From a checkpoint of a small transformer trained on Wikipedia: 8 layers, RMSNorm before each block.
Each number is 128 + 24 x the weight over the matrix's rms, rounded and kept within 0 to 255. Layers, rows and columns count from 0.

# layer 5 attention output (transposed), 256x512, rms 0.0515, rows 168-191, columns 384-447
[[105 117  85 118 116 101  66 169 178 148 130  95 145 108 148 135 102 143 110 148 114 149 137 130 134 140 151 148 158  78  86  96 106 139 129 116 112 143 124 147 125 106 136 121 137 131 112  73 168  98 134 136 137 151 144 124 182 137 100 130 138 142 114 151]
 [ 98 128  86 145 139 121 141 120 139 149  96 149  92 113 146 104 107 135 161 147 132 127 148  95 131 111 120 126 107 123 113 111 117  96 154 138 140 118 122 130 156 120 159 117 154 123 103 129 149 167 166 135 144 119 136 138 105  98 133 138 115 142 100 144]
 [155 130 123 142 101 115 124  62 197 131 168 120 149 115 113 149 132 117 131 151 100 125  93  73 178 176  93 119 154 123 142 120 140  95 102 109 159 137  95 163 148 171 129 134 122 111 129 126  91 129 136 119 141 125 133 179 133 131 106 123 136  96 108  98]
 [121 119 169  94 135 120 109 112 120 136 154 129 138 142 115 175 166 142 163 115 116 178  98 150 127 134 150 121  93 111 156 122 123 132  99 137  99 150 112 133  87  78 127 104  65 120  79 138 127 124 129 171 135 115 103  92 138 136 120 101 126 104 147 144]
 [134 105 132 138 182 114 149 138 170 154 130 136 127 151 145 103 119 140 140 138 157 116 125 117 127 122 133 124 159 167  95 137 145 170 115 125 103 137 176 121 153 197 147 153 147 115 146 166  87 151 105 155 154 119 156 122 135 112 122 152 150 110 120 131]
 [105 131 101 147 110 101 140 132 137 162 122 131 118 168  90 164 146 167  86 108 116 151 112 139  97 129 122  93 154 125 109 165 157 102  89 133 142 137 180 122 164 132 140  84 100  67  70 112 152 117 103 132  99 123 108 101 141 100 122 100 126  84 150  78]
 [135 154 174 166 147  89  95 147 139 115  71 143 127 136 135 152 122 145 150 146 189 115 152 142 146 124 148 168 149 145 128 145 144 103 126 151 133 121 159  63 112 136  89 120 139 141 146 111  98 129  99 152 139 159 122 132 155 133 105 121 164 146 118 160]
 [131  75 143 118 122 101 111 145 133 145 115  74 145  79  92 166 181 116  85 128 121  89 123 116 121 125 141 108 151 112 135 157 128 108 103 119 114 127 191 126 165 126 151 129 156  87 123 198 107  82 129 154 110 155 130 115 120 107  84 132  84 126 144 147]
 [134 143  91 138  83 130 115 132 113 122 131  99 152 148 160 115 127 125 129  97 135 153 165  81 146 129  97 131 134 118 100 101 133 151 169 160  90 119  96 204 126 139 103 166 121 126 144  62 130 147 102 128 110 118  78 199 130 123 139 117 166  90 100 129]
 [144 120 129 118 113 107  93 132 128 129 101 126 115 150 150  96 130 130 129 105 122 150 120 128  85  92 121 149 139  65 101 121 142 126 171 128 113 119 139 149 109  85  93 171 181 168 120 119 119 139 140 109 111 116 134 154  92 116  93  83 122 156 157 142]
 [157 146 132 115 123 133 117 119 117 118 172 136 134 133 125 157 105 131 120 110 115 129 114 129 169 141  90  92 113 137 158 113 140  96 145 141 119 173  68 159 116  96 117 135 159 138 181 116 103 145 137 104 126 109 141 121 137  99 152 135 141 142 160 137]
 [125 101 120 106 158 134  92 134 123 153  98 105 144 155 170 156 110 130 157  53 166 140 105 126 160 125 108  90 164 124 142 179 140 136 141 103  92  87 181 117 142 104 157 153 105 112 140 151 100 120  83 141 131 119 102 115 165 125  91 149 106 107 128 130]
 [161 135 118 162 139 136 141 131 120 109 115  84 124 112 129 164 145 137 134 101 146 102 174 144 125 170 123 104 155 122 141 157 131 153 121 109 130 149 122 109 134  93 134 101 106 107 106 146 115 135 143 110 142 118  97 109 125 136 143 112 120 156 161 124]
 [120 110 167  95 163 133 123 118 123 160 118  74 128 115 123 123  83 111 130 157 131 106 160  97 154 144 126  86 131 150 114 142 125 136 120 150 124  96 154 155 167  98 155 146 102  68  74 141 149 134  87 137 128 171 141 131 104 113 135 109 130 118 120 126]
 [105 105 128 109 103 135 147 114 144 133 112 124 124 146 112 109 119 125  93 127  50 148  86 152 139 101  81 168 104 144 112 154 148 142 155 125 155 114  94 102 123 128 149  73 143 151 148 147 134 154 143 135 108 114 143  86  97  95 141  99 166 131 126 138]
 [ 85 125 141 107 147 106 133 150 138 115 218 121  96 144 135 105 103 141 138 126  93 125 178 136 110 111 161 159 112 130 164 156 120 109 118 104 176 109 131 157 143 126  93 162 157 180 104  53 134 157 138 157 110 140 120 200 149 159 164  84 173 117 130 137]
 [164 138 132 130 158 146 176 128 118 121 180 114 104  94 140 159 133 147  99 126 135 137 166 146 126 111 164 142 159 139 166 160 147 107 122 148 160 161 111  92 102  91 145 144 106 105  97  99 133 133 132 108 142  90 143  87 134 125 157 115 118 114 180 126]
 [137 161  98 140 123 136 134 108  71 148 169 148  93 138 110 133 155 136 133 130  75 146 130 149 154 158 144 141 143 108 139 120  97 130 158 160 133  83  78 141 122 155 164 101  76 134 141 112 107 107 117  99 145 106 124 122 134 106 183 172 154  94 139 113]
 [160 116 106 134 121 147  98 128 113 114 160 145 152  86 106 164 109 123 120 132 118  93 125 146 154 135 134 162 133 110 139 154 102 144 122 113 128 107 120  95 151 110 129 138 149 141 150 151 135  91 182  87 125 167 139 114 131 125 132 128 146 175 125 142]
 [123 161 135  96 133 162 130 121 132 123 135 174  97 169  68 128 108  82 112 120 120 108 144 122 153 122 103 108 118 165 172 123 123  93  84 112 132 139 125 127 104 150 106 105 126 163 158 133  92 106 137 147 106 111 154 128 101 128 149  94 114 147 127 127]
 [119 136 125 165 133 123 130 170  95 124  96 107 162 147 131 113 101 147 152 102 123 123 124 101 110 137  90 133 209 163 149 151 144 105 116 111 136 110 107 113 106 156 164 142 171 134 176 132  90 142  88 155 148 117  89 122 138 154 143  79 120 166 128 140]
 [110 130 105 140 185 149 137 111  93  98 166 133 118 123 112 173 157 118 119 104 128 104 111 173 131 162 142 154 145 167 162 123 108 112 142 138  84 137 124  90 133 145 173 150 131 150 111 101  93 137 147 114 156 121 222 119 137 152 119 135 153 144 132 102]
 [138 133 147 146 117 120 132 141 128 132 163 130 140 135 142 140 113 134 130 135 131  96 124 130 127 123 109 167  99 106 129 133 118 115 128 113 158 118  86  72 139 119  95  92 121 114 164 136 158 145 139 127 137 195 134 130 140 152 131 168 115 132 111 159]
 [164 120 111 145  96 128 128 161 133 140 130 154 153  95 143 165 133 119 148 102  89  91 128  94 117 144 114 133 187 118 137 130 152 117 123  99 118 126 117 125 142  98 159 134 126 125 114 129 123 183 131 155 127  99  91 148 114  88 101  88 164 156 144 110]]
# layer 5 attention value, 256x512, rms 0.0541, rows 169-191, columns 384-447
[[115 130 111  99 134 125 136 122 180 136 132 141  93 130 144 117 170 131 110 122 157 119 127 100 139 140 131 127 157 139  98 113 149 187 124 120 133 142 135 104 118 141 120 139 166 148 133 143 124 152 133 145 114 144 158 103  99 125 126 139 145 157 100 173]
 [150  81 163  86 100 119 111 142 123 135  95 167 151 144 105 129 174 119 155 110 111 136 104 110 130  92 120 128 126 141 119 122 118 134 101 117  96 171 102 166 153 123  83 147 119 120 148 166 170 129 153 192 144 124 100 169 169 142 107 154 102 135 119 130]
 [161 130 181 150 130 162 160 115 115 168 145 130 100 142 152 140 177 115 125 124 150 134 124 169 166 151 114 131 136 143  53 177 128 148 111 123 128 126 125 112 112 116 113 146 101 136 115 126 106 146 127 144 123 128 137  62 122 131 149 155  85  94 127 187]
 [121 134 176 122 111 126 147 115 132 153 113 143 103 123 131 145 170 137 190  95 127 113 137 112 126 127 132 134 137 109 125 120 147 141 153 102 139 156 124 125 164 144 118 128 156  98 106 152 119 110 103 140 153  84 102 101 100 132 116 106 145 156 196 157]
 [ 67 150 123 123 101 110 137 125 104 157 128 118 115 140 133 145 137 160 135 143 132  98 145 164 121 112 136 123  88 140 138 148 119 101 118 126 126 127 122  97 135  97 137 109 122 136 164  58 128 115 109  90 124 120  96 122 115  93 123  89 122 131 129 122]
 [ 95 144 157 167 122  81 159 116 121 119 137 138 135 152 162 149 153  95 116  75 164 121 159 172 139 120 155 119 144 176 143 113 136  96 171 104 175 140 139 121 158 102 132 138 138 143  82 122 120  98 131  86 142 106 104 129 127 111 143 102 149 160 154 134]
 [125 125 145 118 158 123 131 170 137 191 117 123 126 128 116 136 168 111 129  93 149 123 120 117 160 131 175 131 123 140 134 134 123 137  86 145 144  91 156 136 158 138 140 125 147 120 130 156 136  92 127  79 119 118 157 104 162 130 112 106 104 182 115 184]
 [118 160 118 118 118 116  96 104 158 133 112 131 122 112 141 154 108 105  94 132 168 178 148 116 113 122 107 125 123 136 123 103 152 124 189 146 105 128 102 116 118  81 124 117 159 114 113  83 137 125 126 167 108 166 166 146 148 159 145 119 142 119 120  69]
 [149 126 141 106 150 128 137 128 167 105 100  93 129 124 150 147 132 147  72 149 141 148 130 133  89 141 155 104 122  98 116 110 133 143 168 145 164 140 119 133  99 118 156 109 122 146 132 109 115 152 135 134 109 134 144 176  88 114 141  92 117  80 122 105]
 [169 135 135 139 136 107 106 126 132  86 105 126 154 114 141  79  85  90  65 167 135 122  90 121 118 107 136 146 121  98 136 140 144 123 157 119 109 194 108 114  61 126 129 144 132 114 133 135 125 152 121 123 145 118 117 165 133 110 169 161 138 117 120  69]
 [ 83 111 116 182 124 156 134 109 122 169 141 108 153 121 123  95  95 100 146  81 146 111 130  99 175 134 161 142 162 125 148 172 140 126 109 117 143 108 131 156 153 102 151  98 122 132 149 116 102  89 106 108  89 128 160 123 113 149 134 169  94 172  71 163]
 [160 142 144 156 138 180 121 142  88 123 139 119 145 130 141 179 108 115  87 121 122 105 158 123 147 136 147 115 119 125 125 119 149 139 165 147 160 148 159 152 137 127 125 141  89 152 137 143 114 135 144  91 113 138  99 144 128 108 166 193 136 157 147 112]
 [161 147 173 158 139 160  89  96 125 129 131 136 127 126 131 151  95 125 142 122 124 122 129 117 127 114  75 127 100  87 138 131 129 157 110 142 106 127 124 129 129 129 189 142 161 127 126 138 138  95 118 108  81 156 141 140 123 101 107 161 155 122 143 114]
 [189 114 103 110 127 114 131 111 150  93 149 132  96 119 131 120 106 121 132 128 100 164 120 184 127 108 142 103 104 156 112 109 106  93 119 133 120 150 117 117 133 153 137 136 135 155 141 129 126 161 120 140 137 144 126 127 123  93 134 119 140  87 101 118]
 [102 131 145 163 114  83 160 116 146 108 111 146 105 154  90 107 160 119 158 154 137 123 141 127 129 173 164 140 140 174 100 145 155  90 170 152 150  88 119 144 126  98 129 152 133 135 122 136 120 106 100 118 113 190 133 113 172 137 126  97 146  79 147 142]
 [129 108 148 147 146 143 128 134 109 107 154  95 132 124 121 102 138 103 105 102 118 109 154 125 162 125 175 124 171 150  85 131 142 125  93 151 166  99 135 129 119 125 113 138 112 130 154 160 131 116 124 110 142 127 143  71 147 114 145 144 121  91 176  85]
 [171 167 136 148 100 114 148 111  80 144 139 165  96 141  83 119 120  63 149 151 106 154 127 118 174 119 114 131 176 113 117 168 107 151 157 133 123 157 146  99 121 122 156 146 150 109 149 138  92 146 135 149 176 110 115 127 135 133 135 107 108 154 134 111]
 [170 115 105 116 133 129 133 142 108 110  95 140 170 132 115 161 111 107 129 130 159 106 130 144 159 126 143 116 163 102 141 162 103 122 135  98 104 110 174 153 123 169 126 130 120 135 116 140 132 101 124 125  88 117 106 164 149 136 144 150 100 136 111  90]
 [121 112 125 137  67  99 127 120 168 127 145 172 113 126  92 112 116 109 131  82 110 113  93 119 118  91 109 141 127 125  89 105 110  93  86 144 137 109 143  69 109 156  84 123 136 142 115 144 170 126 130 165 139 159 139 119 129 162 139 108 133 102 130 117]
 [130  86 122 109 108 117  97 128 116 134 157 140 209 124 134 120  92 131 115 122 146 117 107 131  87 160 121 135 140 135 140 151 138 155 128 108 129 125  92 132 172 155 114 137 146 139 141  73 124 136 120 117 108 118 113 180 140  89 124 113 126 160 145  92]
 [150 101  95 151 137 201 109 129 159 103 128 128 133 137  96 118 136  78 112 138 117 145  87 114 110 126 141 129 141 117 108 135 119 135 104 102 156 139 119 165  96 134 134 120  80 163  86 147 114 127 173 118 146 152 137  95 120 126 111 142 146 159 109 128]
 [101 118 113 124 156 107 137 117 101 115 119 136 128 118 155 111 135 127 120 126 128  98 124 151 161 148 143 103 109 135 149 128  88 101 153  96  77 145 119 139 132 136 120 118  93 150 176 146 129 141 109  91 124 157 126 171 166 118 128 121 132  99  57 138]
 [185 133 111  88 137 146 111 147 114 125 118 116 148 130 152 129 126 133 142  61 141 137 121 121 128 148 159 127 132 103 158 169 126  80 128 149 106 113 109 148 140 125 150 116 117 114 119 158 145 160 125 112 100 110 112 135 133 114 144 181 129 133  72  93]]
# layer 5 attention query, 256x512, rms 0.05, rows 192, columns 384-447
[[145 112 122 160 131 145 160 117 151 136 189 148 122 142 106 116 130 103 132 121 129 113  96 114 140 141 159 148 137 121 122 154 116 118 107 137  88 118  96 145 142 146 146  99 131 127 124 141 150 130 159 155 125 125 157 123 139 120 100 122 110 149 115 113]]
# layer 5 attention key, 256x512, rms 0.0488, rows 192, columns 384-447
[[105 129 121 124 116 105  95 142 127 105 124 159 127 140 137 167 119 130 148 135 112 142 116 131 119 141 101 138  91 127 119 136 141 121 163 158 142  91 152 119 140 102 152 138 132 131 127 108 147 118 112 129 129 112 119 118 116 115 118 132 129 107 150 121]]